Each number is 128 + 24 x the weight over its row's rms, rounded and kept within 0 to 255. Layers, rows and columns count from 0. The size above them is the row's rms in percent of the matrix's.

# layer 6 attention value, 128x64, rms 0.184, rows 0-104, columns 0-63
size [102 108 119 115  95 105  96 106 105 100 109 120 114 109  94  97  91 101 116 107 110 101  90  94 108  96 108 107  99 110  96  95 104 104  98 100 106 120 105 114  94 112  98  91 109  97 101  93 109 103 105 109  90  96  86 108  93  89 106 102 108  95  93 119  92 107 104 100  99  95  98  96 101  97 120  97 100  90  85  95  97  92  94  93 100  92 101  90  96 105  95  91  99  93 106 102  97 100  96  89  97  94 104 103 100]
[[161  89 128 163  97 136 169 105 103 130 135 148 117 135 148 133 135 122 144 150  98  80 118 102 101 139 175 101 136 125 116 134 122 130  93 143 125 147 118 170 130 120 161 140  82 171 146 158 130 113 138  97 120 118 129 149 114 166 132 155  75  85 123 130]
 [122 153 138 130 119 159 102 115 134 152 144 118 110 125 146 158 136 122 102 110 112 118 107 109  87 161  83 119 174 102 111 124  95 101 120 116 121 163 143 173 120 153 140 138  93 164 160 134  84 120  91 151 116 111 158 146 131 168 143 121 131 160  74 129]
 [143 115 157  87 143 143 168 162 138 125 118 144 138  98 101 107 115 127 112 121 106  89 112 122 142 167 157 114 117 136  83 116 126 159 172 143  94 150  92 123 137 125 140 112 138 103 100 130 142 135 116  89 179 177 114 127 142 163  86 109 129 109 119 163]
 [ 92 121 124 106 120 144 114  66 144 149 116 144 110 141 131 198 135  89  97 121 152 140  99 126  83 133 113 111  74  75 119 114  95  99 114 113 144 113 108 153 101 105 119 150 100 121 126 106 133  99 125 123 136  87 130 137 109 102 125 123 123 120 138 147]
 [126 103 129 131 137 140 116 130 141 147 125 121 132 149 145 119  90 155 117 160 119 165  92  86 119  92 165 134 103 147 147 130 143 174 117 106 158 128  94 162 116  74 114 123 109 147 155  75 171 103 159 110 124 123 138 142  98 105 134  93 134 114 170 134]
 [162 136 128 137 142  95 163 109 131 121 119 150 124 132 193  92 169  77 161 152 117 122 141 130  99 134 128 127 173  66 133 106 102 160 116 144 142  85 145 110 147 111 141 149 131 155 132 125 142 115 137 119 150 102 143 102 118 142 133  78 146 151 127 134]
 [109 150 122 126 166 134 101 111  85 107 138 142 132 104 102 140 143 131  88 103 138 125 150 100 130 136 124 105 107 109  91 134 111  97 111 123 167 176 128 146 130 142 131 138 139 126 120 160 124 118 104 101 104 116 170 156 139 178 149  96 187 151 179 141]
 [109 144  85 140 125  58 133  66 147 151 129 134 130 153 150 123 102 137 149 180 176 115 116 138 123  96 117 148 124 146 169 143 132 107 120 144 107 144 161 128  95 128 163 137 116 140 134 159 119 146  95 145 146 144 118 120 105 154 101 118  94 158 116 138]
 [161 110 117 114  94 113 153 126 128 123 144 133 164 118 122 181 116 107 155 118 136 101 155 129 175 174 133 154 133 170 154  89 113 133 155 133 107 121 154  95 119 159 159 147 154 142 125 170 123 149 129 138 113 146 161 129 156 130 102 187  97 137 139 118]
 [126 151 122 120 103 128 131 140 125 176 132 144 158  77 118 126  88 118  70 160 137 142 102 112 172 108 157 121 104 172 137 130 119 147 174 167 144 117 133 152 135 142 102 116 112 130 111  97  90 103 134 118 152 121 125  89 124 139 103 123  91 134 100 161]
 [134 136  95 129 136  74 144 151 135  97 117 148 131 115 100 122 152 138 171 136 130 111  99  98 194 132  91 145 102 159 133 116  84 133 123 181 132 100  90 116 167 171 141 120 145 129 118 116 123 119 101 143 118 165 116 128 130 120 127 113  89 117 141 156]
 [155 135 105 158 157 125  99 147 120 115 138 112 196 113 132 169 140 114 137 116 154 115 171 127 129 134 164  96 100 146 131 146 165 156 137 127 134 117 124 120 135 154  98 132 163 142 136 168 158 105 111  82 117 124 160 106 109 120 162 179 115 104 144 106]
 [101 162 104 120 171  98  96 147 165 151 110 133 152 152 100  91 128 148 120 133 123 127 114 146 152 139 125 102 139 122 137  83 138  88 130 145 131 115 163 131 138  93 125 152  97 133 131  65 117 101 118 167 144 143 138  92 116 124 140 132 140 177  88 158]
 [129 110 129 195 144 194 111 114 146 154 173 121 171 153 144 149 125 140 137  97 132 123 143  88 124 138  89 137  82  89  96 140 124 109  94  96 144 108 104 134 137 124 117 125 119 136 145 122 133 106  92 147 119 152 124 137 117 130 127 142 114 121  77 108]
 [186 151 121 117  61 139 125 133  89 126 172 136 129 108 151  86 138  94 153 144 116 137 143 121 158  97 141 155 173 120 111 128 147 191 142 100 123 100 164 120 134 133  84 139 123 140 109  96 160 137 154 123 123 116 140 123 104 127 138 123 133 115 129 126]
 [169 124 158 149  98 110 123  94 122 123 120 159 111 129 133 109 119 161 107 160 160 161 141  81  96 148 117 124 126 145 160 155 124 153 115 113 159 179 111 132  98 136 137 149 125 148 131 132 143 117 109 102  96 125 128 113 177 107 105  58 113 117 144 151]
 [152 112 138 100 101 110 117 155 131 114 145 113 135 109 143 159 152 133 134 126 146  97 125  92 111 170 112 110 114 152 141 134 147 134 114 138 114  95 115 153 126  95 133 171 108 131 149  89 147 172 138 112 123 142 133 100 158  51 141 176 149  87 149 112]
 [144 160 111 139  81 179 105 111  71 154 136 127 121 134 150 166 160 142 111 108  94 122  77 132 113 108 104  91 123 148 169 108 119 123 105 160 129 145 128 112 135 124 115 109 117 154 129 122 137  89 160 104  87 101 137 134 150 119 165 146 114 112 106 117]
 [115 103  87  95 144  74 120 111 146 105 151  95 122 155 127 125 113 138 138  98 138 148 128 132 150 149 132 148  82 122 154 142 138 129 196 108 154 138 150 122 149 132 142 105 110 102  88 138 116  68 156 128 129 143 117 124 155 165 126 128  81 146 122 109]
 [101 153 162 117  88 130 125  98 126 169 171 106 114 136 123  93 129 113  85 145 137 142 175 115 111 107 114 116 100 134 140 134 166 114  97  98 100 118 114 119 127  86 138 103 135  99 130 155 118 160 129 113 110 174 152 128 142 168 134  94 144  76 124 115]
 [119 147 137 134 159 148 129 140 137 123 115 126 181 112 135 124  88 139 119 114 137  99 128 114 121 112 143 189 152 118  95 111 152 139 117 135  96 166 150 115 131 166 141 132 184 147 122 127 121 162 121  93 159 130  89  98 194 106  95 113 134 123 140 153]
 [104 115 112 105 147  77 157 189 146 107 112  81  97 107 145 102 147 147 129 122 131 169 131 133  97 125 106 126 140 134 174 119 126 127 149 157  82 113 114 119 153 110 140  89 118 122 158 108 149 125 161 108 141 123 106 119 135  90 153  92 104 148 159 125]
 [ 91 174 116 105 116  96 148 121 136 123 125 136 103 159 116 125 126 149 143 128 149 106  82 124 118  87 165 165 113 150 183 144  88 150 114 123 139 133 162 156  88 124 157 148 137 149 166 123 107 159 151 122 119 104 138 143 149 126 129 103 160 178 121 126]
 [108 129  87  93 133 141  97 128  99 115 101  87 166  56 169 150 120 112 155 119 119 149  83 124 128  94 126 149 118 107 111 140 109 156 132 143 152 119 139 149 135 145  94 119 125 151  81 113 124 107 143  94 171  91 125 149 125 108 137 133 136 145 120 145]
 [178 144 127 167 118 149 133 147  83 183 120 141 127 110 181 126 134 169 102 141 143 120 113 100  79 110 125  76 136 138 152 131 117 122 115 159  76 136 120 137 119 106 106 133 157 123 130 122 119 164 110 101 137 140 123 105 134 153 112 101 158 159 108 132]
 [128 121  85 116 121 120 103  90  80 125 129  90 121 137 170 179 124 140 118 105 145 147 117 127 128 119  76  94 104 112 149 143 147 102 126 139 138 122 111 161 140  80 120 119 144  91  94 153 148 112 141 126 142 153 113 115 133 150 158 135 167  76 127  97]
 [114 156 104  86  94 138 138  98 133 163 159 118 129 149 104 147 111 124 128 127  91 156 144 153 100 146 104 134 123 123 138 130 192 131 123  83 140 140 126 124 108  86 105 107  89 102 124 119  93  80 125 146 117 119  90 141 134 158 165 135  98  90 112 132]
 [146 116 114 146 136  88 122 120 157 146  71 131 167 116  88 140 110 155 119 152 151 182 150 157 106 100 179  88  92 147 154 123 130 135 104 128 143 108  98 124 130 119  90 159 122 135  97 111  92 143 133 137  96 118 143 140 102 124  95 148 133 149 142 129]
 [117 139 140 102 178 100  71 101 119  96 117 159  88 143 106 144 131  93 124 160 134  96 144 123 110 134 129 155 167 128 129 162 111 125 134 142 102 160 109 137 108 169 112 110 172 166 142 114 117 149 113  98 118 148 120  88 122 133 160 132 109 145 169 140]
 [121 143 135 137 104 167 141 131 148 105 111 175 132 126  68 157 119 136 154 130 130 124 163 106 153 135 111 192 145 137 132  83  95 141 159  91 106 125  93 119 115 130 121 106 171 121 139  96 157 146 127 162 150 136  83 149 109 125 108 108 124 117 143 147]
 [112 119 134 119 161 148 124  99 120 107  90 127 129 131 125 139 120 105 187 179 120 135 149 204 119 110  93 124 149  88 141 173 130 129 101 142 138 108 125 120  90 125 101 130 149 139  98 144 104 141 111 163 156 145 129  99 120 116 149 135 122 146  77 128]
 [112 121 152 179 132 166 138 158 127 133 108 116 120 141 148 146 126 117 108 131 128 123 178 128 101 112 184 132 141 131 155 119 151 111 152 108 123 100 147 161 128 118 146 107 175 111 170 166 131 119 165 109 152  81 123  94 134 140 150 140 139  91  88  98]
 [109  87 116 130 118  88 127 130 109 116 137 145 137  93  80 115 121 102  85 166 172  95 110 144 119 123 138 129 134 158 108 130 147  79 131 144 129 177 130 153 125 153 127 153 125 159 124 165  92 175 130 116 155 156 118  96 127 128 168 134 127 162 138 144]
 [148 150 101 142 118 116 138 110 144 138  81 119 119 127 119  95 167 133 151 136 129 131 122 103 111 130 136  97  71 152 155  91  78 156 143  83  82 135 144 131 100 131 105 106 144 133 142 145 136 102 120 158 166  85 126 142 132 132 156 134 102 124 158 175]
 [145 104 134 127 105 112 128 146 126 129 171 109 126 167 175 141 141 158 143 143 128  73 111 129 115 124 118 134 129 116  98  89 116 152 122 159 143  35 117 148 115 144 117 159 124 136 136 134 141 145 123 133 122  75 175 132 138 102  98 101 121 124 126 127]
 [118 140 122 125 105 147 165 148 103  93 167 117 132 125 151 130 121 140 141 145 143 118 144 107 113 123  87 134 155 157 124  79 106 120 117 130 171  99 137 139 196 104 141  86 126 122 115 103 138  96  87 128  94 142 122 116 119  92 143 174 113 132 142  82]
 [158  97 129 156 163 164  86 149 154 144 134 117 121 193 115 166 135 125 115  97 155 143  79 131 142 112 129 105 149 165 112 118 171  94 125 161 127 136 122 147 137 137  83 129 157 154 159 128 103 149 123 141 103 117 100 150 106 124 123 141  98 140 131 108]
 [144 118 105 144 202  89 143 149 124 108 124 117 146 118 126 177 104  96 117 125 137 132 125 183 116 116 121 113 120 140 152 141 116 103 111 132 107  82 106 129 163 122  65 143 117 119 116 144 111 164 155  77 150 160 140 132 122 134 113 113 111 145 113 121]
 [142 131 116  99 129  98 139 145 130 116 139  77 165 138 145  92 159 165 128 142 151 159 118 140 144 109 171 131  86 103 110 153 126 117 112 113 135 188 103 136 122 137 166 116 132 129 169 118 156 110 123 103 104 170 112  94 162 111 134 115 164 138 165 123]
 [136 123 138 129 151 105  88 107 138  89 134 182 123 148  99 144 160  91 135 151 120 135 122  89 111 116 138 135 101 124 157 109 127 127 171 154 133 118 108 107  66 137  92 142  83 156 122 110 142 135 157 136 131 157 137 143 121 120 120  92 119 178  88 147]
 [127 122 110 138 106 115 144 143 117 123 106 134 144 121 124  79 160 101 130 115 107 160 117 167 117 142 110 141 125 152 111 126 112 132 152 188 155 139  95 125 128 132  80 203 130 131 153 167 115 106 129 124 151 103 146 104 115 148  94 121 126 181  98 146]
 [147 110 132 115  83 123 139 139 138 164 116 110 145 122  70 117 147  96  96 107 129  88 107  64 119 153 143 128 140 133 157 163 141 133 110 109 152  90  90 147 133 143 133  96  86 145 103  99 154 134 157 125 107 159 130 163 117 149 143 128 139 122 101 150]
 [ 92 124 157 160 136 101 138 102 143 144  98 150 137 116 102  93  64 116 114 121 118  84 126 134 156 104 130 157 140 184 135 126  70 126  92 114 126 136 118  84 119 128  91 134 133  88 130 114  80 110 129 141 141 143 104 150 112 128 113 121 144 114 136 149]
 [149 132 125 141 119 131 155  98 144 119 128 152 109 141 183  92 113  98 116 138 106  51 126 126  88  77 149 101 119 128 141  89 102 114 111 133  81 159 105 113 162 136 108 139 146 111 112 151 150 149 125 147 109 137 137 150 122 124 104 127 143  92 149 102]
 [118 110  98 130 140 110 126 134 148 120  87 152 114 164 116 123 154 122 122 119 120  85 124 116 115 115 121 180 114  97 154  93  89 121 183 139  79 147  81 113 113 147 115 115 147 119 112 147 107 130 105 141 153 107 105 150 152 172  82 105 136 116 151 151]
 [189 170 138 105  91 114  95 123 109 121 110 125 128 107 141 173 154 125 139 165 157 122 131 145 117  92 123  80 132 139 136 132 146 121 124  76 124  97  93 138 160 145 132 114 138 140 138 111 138 115 122 162 153 129 118 106 103 169 130 101 142 135 189 126]
 [ 99 178 148 135 110 138  72 106  98 139 107 124 115 120 132 124 131 142 144 171 149  76 124  95 140 144  96 112 140 155 126 128 129 154 101 113 147 141 148 109 137  76 122  99 148 100 147 138 111  92 103 119 129 161 127 161 151 173 155 133  88 124 108 123]
 [ 66 109 118 143 141 121 134 132 123 134 126 111  87 191 103 158 141 122 117  78 121 144 117 134 128 135 107  96 142  87 158 119 127 108 149 130 106 125 105 145 113 116 123 134  79 104  84  67 151 139 122 121 104 136 164 137 126 131 115  93 139  96 143 142]
 [128 110 113 107 156 139 123  97  84 144 104 156 199  86 110 124 112 148 113 177 149 138 112 149 144 130 116 163 162 128 150 146 110 153 144 141 136 143 150 176 175 102 134 155 143 150 130 131 131 107 110 127 140 115 122 119  79 103  94 110 122 117 143 120]
 [145 130  66 123 147 134 119  98 134 146 184  95 128 139 156 183  92 138  89 125 141 135 139 111 189 150 165 135 117 103 102 107 112 122 134 119 147  85 117 147 116 117  92 137 105 115 134 125 118 141 120 138 120 165 127 118 106 134 102  85 119 154 118 109]
 [166  88 165 139  96 138  98  90  88 105 107 150 119 105 139 100 110 114 142 134 154 119  92 152  97 129 147  89 124 121 114 158 125 130 141 120 119 136 127 161 136 111  91 118 108 180 128 169 137 133 127  88 108 125 166 136 172 141 132 107 158 104 158 110]
 [149 115  83 120 105 149 137 145 142 112 142 104 151 101 140 159 121 142 144 140 108 132 134 102 179 110 118 117 101 108 125 170 118 116 116 133 161  95 148 130 119 138 176 113 109 113 120 125 140  63  87 112 113  87 137 133  86 135 145 152  96 100 158  91]
 [135 123 105 129 123 156 155 101 115 115 203  76 155 161 111 148 161 122 130 149 148 109 140 122 115 133 126 139 172 143 125 145 115 132 110 107 117 179 104 143 168 111 127 133 116 154  97 168 145  83 116 122 145  90 136 163 152 159 112 131 139 140 136 113]
 [127 138 141 116 109 152 171 131 118 138 125 132 185 109 125 119 103 181 125 147 150  77 137 102 123 121 135 128 118 124 128 114 150 101  58  82 100 149 167 135 121 121 171 127 146 151 149 107 105 123 121 130 138 112 115 140 154 117  93 107  94  91 104 140]
 [115 137 113 133 134 134 123  99 175 102 115 116 127 125 134 119 125 110 126 128  97 106  81 139 155 181 146 105 172 147  87 109 172 119 141 129 104 102  96 103 156 152 113 176 124 140 124 126 111  73 107 132 101 152 122 162  96 129  97 122 112 161 123 150]
 [110  77 136 146 145 143 160 137 137 123 132 114 123  62 154 136 137 116 135 156  98 113 143 148 146 156 165 131 142 153 115 171 120 176 142 184 160 162  95 115 150 146 122 105 116 135 136 118 156 160 102  99 107 136 132 116  93 103 148 143 126 141 130 101]
 [139 117 120 155 147 106 106 138 123 126 147  54 102 140 140 148  96 105 169 144 129 144  85 136 162 143 123 118 136 112 106 102 129 134 162  98 125 111 149 132 121 137 136 117 157  79 100 140 149 173 156 153 123 139 135 171 171 144 133 145  98 172 115 137]
 [144  92 122 158 132 135 150 153 154 109 127 155 153 123 151 146 114 124 165 111 140 121 155 100 147 102 110 170 145 172 107 111 130 142  82 142 130 103  98  99 100 120  91  89 124 142 171 116 165 119 102 108 129 101 102 137 147  89 172 151 132  97 136 119]
 [158 170 132 130 108 124 118 126 109 106 133 125 119 135 108 113  93 179  95 140 122 139 141 143  99 144 151 122 135 151 103 104 125 138 124 130 122 112 102 148 138 149 158 156  91  97  74 172  93 130 113 126  97 136 135 147  93 156 146 164 176 152 178 143]
 [140 151  83 149 124  49 120 125 119 134 142 162 106 113 142 165 137 146 111 120 113 113  82 112 134 171 120  94 131  98 132 121 125  91 117 124 136 123 159 114 101 148 115 144  93  97 140  90 115 100 118 135  92 108 146  96 134 163 145 154 154 155 136 134]
 [148 107  94 131 136 168 114 106 108 121 143 115 184  37 151 169 129 144 132 127 105 134 109 146 130 118 155 161 150 116 133 117 145 135 104 137 140 125 106 123 171 116 140 153 101 116 121 167 117 152  99 116 151  95 111 148 101 152 108  97 138 138 141 123]
 [137 103  74 143 106 141 196 175 100 122 118 145 113 141 133 119 143 140 156 141 150 108 144 112 137 111  83 105 118 125 120 144 108  87 127 108 126 113  89 164 138 106 111 138  94 148 145 141 109 135 157 146 151 124 112 138 123 162 133  70 171 140 112 129]
 [146 139 142  97 103 124 104 125 121 118 114 122 132 128 153 140 113 156 120 135 175 147 141 135 154  67 140 159 127 127 113 191 165 126  77 137 126 156 122 171  78 150 120 145 145  98 148 156 138 119  98 113 103 155 108 112 126 134 146 119 100  87 115 106]
 [128 138 143  94 134 128 137 101 162 133 113 109 174  92 107 118  94 130 103 130 112 144 118 118 130 138  77 126 169 101 111 183 122 154 108 120 142 138 135 156 135  93 114 118 172 180 122 151 158 127 152 151 153 105  95 127 134 134 128 146 145 114 129  68]
 [122 191 127 126 158 108 160 137 118 129 132 151 156 142 135 116 139  71  89 145 106 116 138 115 126 142 180 130 148 128 124 105  92 134 124 134 134 150 159 117 143 142 153 120 194 161 149  80 167 126 122 111 128 137  98 111 164 105 130 145 127  98 111 136]
 [194 106 137 101  97 131 131 167 120 130 141 108 111 118 162 125 142 100 148 143 182 115 123 104  72 156 104 121 112 140  99 139 151 119 156 147 140 102  99 148 131 178 131 123 123 167 156 142 120 143  78 150  96 124 144 118 136 108 121 136 136 142 108 150]
 [104 163 121 144 137 130  83 143 117 178 119 134 181 144 105 167 125 149 174 125 111 103 123  88 127 155 151 124 113 129 186 168 136  88 122 118 159 129 137 155 121 117 171 103 155 129 120 116 103 111 107 135 120 150 111 131 107 135 138 126 125 178 129 106]
 [141 161  80 141 137 101 110  95  85 107 108 117 145 146 113 131 121 117 101 150 110 122 143 173 114 100 151 131 149 133 109 124 178 147 134 116 133 167 100 133 142 114 126 178 117 135  95 154 100 139 157 106 105 185 108 137 152 167 105 115 131 125  97 107]
 [173 115 121 151  92  97 119  92 127 112 137 120  87 119 113 134 133 145 154 139 136  98  84 133 112 107 143 126 168 116 126 123 126 139 145 110 142 142 117 132 132 190 112 121 106 120 192 167 103 141 124 133 106 171 164  72 120 131 120 108 132 160 143 152]
 [140 145 141 138  76 141 151 120 142 141 141 123 116 101 106 101 135 129 151 164 134 105 148 151 122  74 182 146 155 127 152 138 119 124  79 172 135 137 115 166 123 104 131 155 107 112 105 157 102 140 142 152 179 104 142 104 129  97 142 123 164 106 155 139]
 [108  96 161 114 168 116 134  74 155 126 133 168 172 150 115 127 154 109 102 115 145 146 152 159 120  95 186 117 135 121 100 122  83 129 156 102 159 125  65 136 113 113 130 141 128 145 131 108 130 123 110 138 138 153 118  93 150 138 137 145 161 113 146 140]
 [124 122  75 138 131 164 125 100 160 121  97 110 103 136 153 124 112 157 124 117 179 155 103 126 137 127 142  85 127 143 101 117 119 120 109  63 148 161 141 120 139  73 126  97 156 130 114 144 160 134  94 121 134 139 155 117 159 104 174 123  99 124 136 123]
 [119 148 125  98 143 154 115  73 100 131 149 158 158 125 152 127 141  94 145 160 133 100 126 136 146 104 169 109 122 135  63 147 151 142 108 164 118 130 113 163 148 158 130 120 131 150 140 142 162  77  92  85 120 113 141 172 104 114 114 134 127 128 118 135]
 [142  99 151 116 130 163 123 133  96 107 139 107 149 129 108 126 107 147 174 138 154 164 126  89 147 141  86 147 134 135  68 122 136 156 135 144 126 146 121 106 124 125 137 115  95  94 138 134  86  78 107  98 134 137 156 125 159 118  99 160 118  85  95 161]
 [128 121 103 113 118 131  99 110 114 108 109 156 129 109 166 145  71 130 175 115 122 116 161 154 107  88 142 158 145 163 120 121 106 117 126  92 112 116 159 138 107 169  98 129 114 139 168 103 128 135  76 105 141 138 127 163 129 167 148 138 102 144  95 158]
 [130 130 132 135 134 142 170 106 129 165 110 140 137 128  91 133 126 138  90 100 138 134 118 100 153 139 150 105  94 184 159 132  98 146  91 122 154 135 122 108 136 113 140 111 128 114 157 116 166 152 143 115  86 153 127 115 187  81 121 173 107 127  85 124]
 [186  89 118 124 135 151 109 102 132 110 129 135 167 102 114 127 143 117 107 120  86 120 106 139 135  86 141 123 121 138  58 122 169 150 165  92 165 130 105  93 144 132 114 165 122 132 127 103 124 166 133 154 125 131 148 177 143 116 145 123 129 145 151 129]
 [139  76  76  92 122 105  97 143 150 128 111 114 117 112 111 148 134 129 138 122 133 108 130 131 140 104 127 128 139 120 182 158 104 124  85  99 156  72  87 114 133 110 117 149 185 107 150 110 121  90 124 153 126 135 151 143 148  77 119 134 129 111 129 119]
 [114 109 118 125 107 148 118 153 125 149 200 123 138  93 139 168 136 129 130 100 117 116 164  89 118 151 146 161 131 163 126 139 139 121 147 155 136  91 119  99 134 117 156 144  90  79 122 128 115 149 159 130 115 122 175 116 117 104 145 190 110 114 151 127]
 [141 146 168 106 129 127 134 136 170 160 121 118 122  98 128 123 158 129 140 106 150  92 106 137 131 134 124 101 143 104 106  86 134 140  61 128  88 132  66 145 177 151  97 164  86 108 119 155 122 136 144 135 109 122 138 154 115 134 133 130 131 141 153 166]
 [132 170  47 148 108 169 155 143  99 135 131 135 137 130 103 140 116 115 114 158 104 117 108 147 146 115 152 100  94 118  86  99 120 112 139 120 136 121 107 106  98 146 162  60  98 120 120 109 124  99 101 138 124 115 126 147 115 133 119 102 144 145  96 128]
 [ 98 147 109 139  98 114 115 175 128  94 136 135 110 162  91  90 153 104 124 108 147 170  92 125 184 148 101 146 178 128 138 130 161 133 122 110 145 129 113 124 149 143 127 130 146 113  91 126 167 117  70 134 143 140 110 145 102 144 122 163 144 153 137 140]
 [198 117 128  96 139 139 146 142 107 120 130 171  90 121 123 149 132 127 122 162 131 113 130 113 135 119 107 120 141 108 110 159 101 138 111 110 120 169 169 103 121 143 156  85 108 134 127 115 141  97  96 162 133 145 140  72 116 163 114 162 133 129 179 113]
 [130 121 138 142 145 114 109 155 115 110  77 152  96 190 101  87 118 165  84 128 137 143 134 134 104 111 142 105 112 136 137 140 146 114 138 140 149 150 130 107 157 101 176 105 148 157  96 180 127  98 123 134 129 104 127 174 133 109 107 114 124 133 125  88]
 [ 98 107 152 161 128 124 132 166 153 154  99 124  91 116 138 122 135 128 164 145  85 158  76 166 112 142 144 148 147 111 117 176 129 140 121 139 157 123 134 102 147 137 160 119  96 164 150  87 133 103 149 133  89 138 137 122 150 159 168 128  87 116 134 146]
 [ 82 115 114 118  99 138 133 131 140 132 118 178 158 156 144 115 142 127 155 169 103 144 101 142 149 145 129 141 105 126 130 101 121 113 133 143 104 136 142 138 188 126 139 147 138 147 187 187  74 144 159 121 132 136 147 122 126 165 106 128 126  84 117 109]
 [151 123 112 158 139 158 115 159 132 123 156  67 118 141 136 141 146 101 148 111 112 130 149 109 101 145 120 106 120 165 138 107 126 169 130 162 101 129 133 123 166 126  73 107 176 114  95 149 152 140 117 107 155 154 101 110 139 128 122 179 104  86 114 119]
 [130 117 143 177 171 150 130 140 150 118 149 140 116 166 112 104 143 166  96 160 106 129  96 158  91 122 166 108 146  95 114 125  94 113 125 152 130 111 148 163 119 125 112 142 127 114 164 121 103 126  96 148  72 133 153 109 124 109 145 170  88 117 107 118]
 [142 176 164 149 170 135 129  93 163 126 125 137 130 115 112 120 128 119 111 130 159 105 112  99 121 153 143 129 135 116 136 102 121  69 107 138 127 125 174  99 179 113 120 102 124 113 107 148  52  85 130 141 115 121 141 111 131 100 120 154 143 144 102 135]
 [116 149 115 129 146 131  58 110 156 164 141 173 130 178 140 127 126 109 102 138 141 155 122 101 116 111 132 146 147 149 115 103 147 112 104 142 104 161  82 119 119 121 135 135 137 100 140 120  88 131 144 131 122  79  74 120  95 161 122  84 128 122 143 116]
 [114 119 165 174 127 123 143  96 153 112 113 131 151 151 128  99 112  89 137 102 128 121 123  93 110 136 117  97 101 103 135 147 158 135  92 120 137 136 137 105  65 169 115 167 133 111  92 104  78 152 152 156 114  83 158 123 115 134  92 128 120 134 123 125]
 [ 96 155 122 112  97 124 158  99 134 166 118 119 165  82 129 129 151 180 154 113 111 101 116 119  76 149 137  91 121  99 115 162 134 138 101 159 105 157 123 132  77 135 116 118 126 114 137 119  76 112  98 122 152 139 118 132 120 130 107 136 113 163  91 137]
 [139 129 174 112 109 157  98 121 159 129 122 120 152 148 136 132 131 105  76 167 123 101 154 129 115  86 107 124  91 116 175 127 119  92 136 135 147 127 135 126 123 130  99 105 147 115 116  63 112 109 117 143 152 133 190 135 177 153 125 125 118 131  98 118]
 [119 160 100 113 113 108 140 107 151 130 145 117 139 121 106  69 152 154 130 112 114 142 150 143  98 159 159  86  54 120 171 159 133 127 124 140 100 132 141 162 145 141 157 135 113 107 135 136  91 159 117 130 113 154 113 143 134 103 168 172 143 109 133 138]
 [144 113  67 129 114 115 134 113 138 110 197 128 155 162 123 139 111  81 106  87  97 142 108 124 105 150 112  85  95 119 139 122 161 112 122 106 146 116 137 125 125 146 131 121 111 140  95 141 118 118 148 130 101  82 133 156 143 140 149 100  83 118 101  98]
 [160 102 116  94 152 149 141 128 144 113 128 128 140 136 147 135 114 139 166 109 156 123  95 116  94  70 122 132 140 151 159 143 144 110 154 122 122 126 108 142 147 143 178 123  94 161 171  92 117 181 125  80 127 102 108 101 141  99  98 120 125 161 117 148]
 [144 174 155 117 181 100 132 126 178 117 141 123 157 172 118  89 102 126 112 153 128 108 134  88 137  78 156 130 116 116 118 130 132 125 124 162 136 176 135 120 120 141 141 141 117 146 119 104 108 141 125 146 146 160 128  83 129  87 140 185 131 123 113 147]
 [117 117 127 158 119 136 137 157 106 121 144 118 151 119  99 107 156 162 122  85 127 150 114 155 170 154  99 124  96 141 108 149 137  93 127 114 121 172 131 108 162 105 111 131 138  90 177 114 150  70 157 132 149 132 149 126 129 163 109 115 149 133 187 118]
 [155 113 132 180 148 121 116 117 142 138 116 130 125 158 160 107 137 134 153 140 128 108 115 177 103  62 114  98 159 145 144 131 104 107 108 127 125 110 102 127 121 129 116 159 123 119 112 154  83 136 152 140 152 128 143 106 151 162 132  95  92 201 131 128]
 [110 119 106 131 127 137 148 113  93 146 156 165 110 143 158 163 151 129 152 168 114 126 128 102 103 150 171  63 113  95 102 128  94 164 121 143  81 152 131 108 148 115 152 134 130 167 140  93 139 111 121 124 124 131 118 146 148  80 139 115 121 171 144 124]
 [130 117 132 137 101 134 106 148 110 176 154 130 117 139 148 130 115 135 151  68  89 125  80 133 117 106 132 160 139 140  83 131 204 104 155 121 139 153 114 132 127 137 151 143 120 125 138  84 139 133  65 120 111 119 118 122  91 140 121 112 118  98 118 140]
 [122 122 121  84 124  89  76 126 115 113 114 116 120 113 129 153 132 147 116 128 137 131 160 165 125 160  85 150 131  96 124 142 128 151 113 101 128 118 117 152 116 140  89 191 107 141 103 171 122 142 170 150 125 153 124 143 108  87 118 115  72 102 149 111]
 [ 97 115 170 132 143 146 196 112 125 136 113 114 136 126 133  81 149 120 106 100 162 158 139 129 140 109 115 148  82 144 166 141  88 112 136 148 134  97 151 155 137 127 132 105 101 124 123 117 136 129 137 122 121 112 135  55 155 135  97  94 119  85 134 128]
 [126 162 140 113 129 117 141 124 173 186 123 108 139 121 114 163 147 166 112  81 130 183 108 147 180 118 150 145 119  94  85 140 115  99 161 151 130  94 111 145 120 114 140 143 111  98 130 144 117 140 127 167 147 129 135 124 105  76 138 106 122 118 138 142]
 [120 146 113 137 167 157 111 125 116 130  97 171 153 114 127 111 117  98 133 170 104 125 141 155 143 139 139  91 121 140 135 116 129 170  89 115 111  87 139  94 120 117  83 164 112  92 147  85 109  77 144 131 117 159 168 125 103 130 109 130 129 153 108 161]]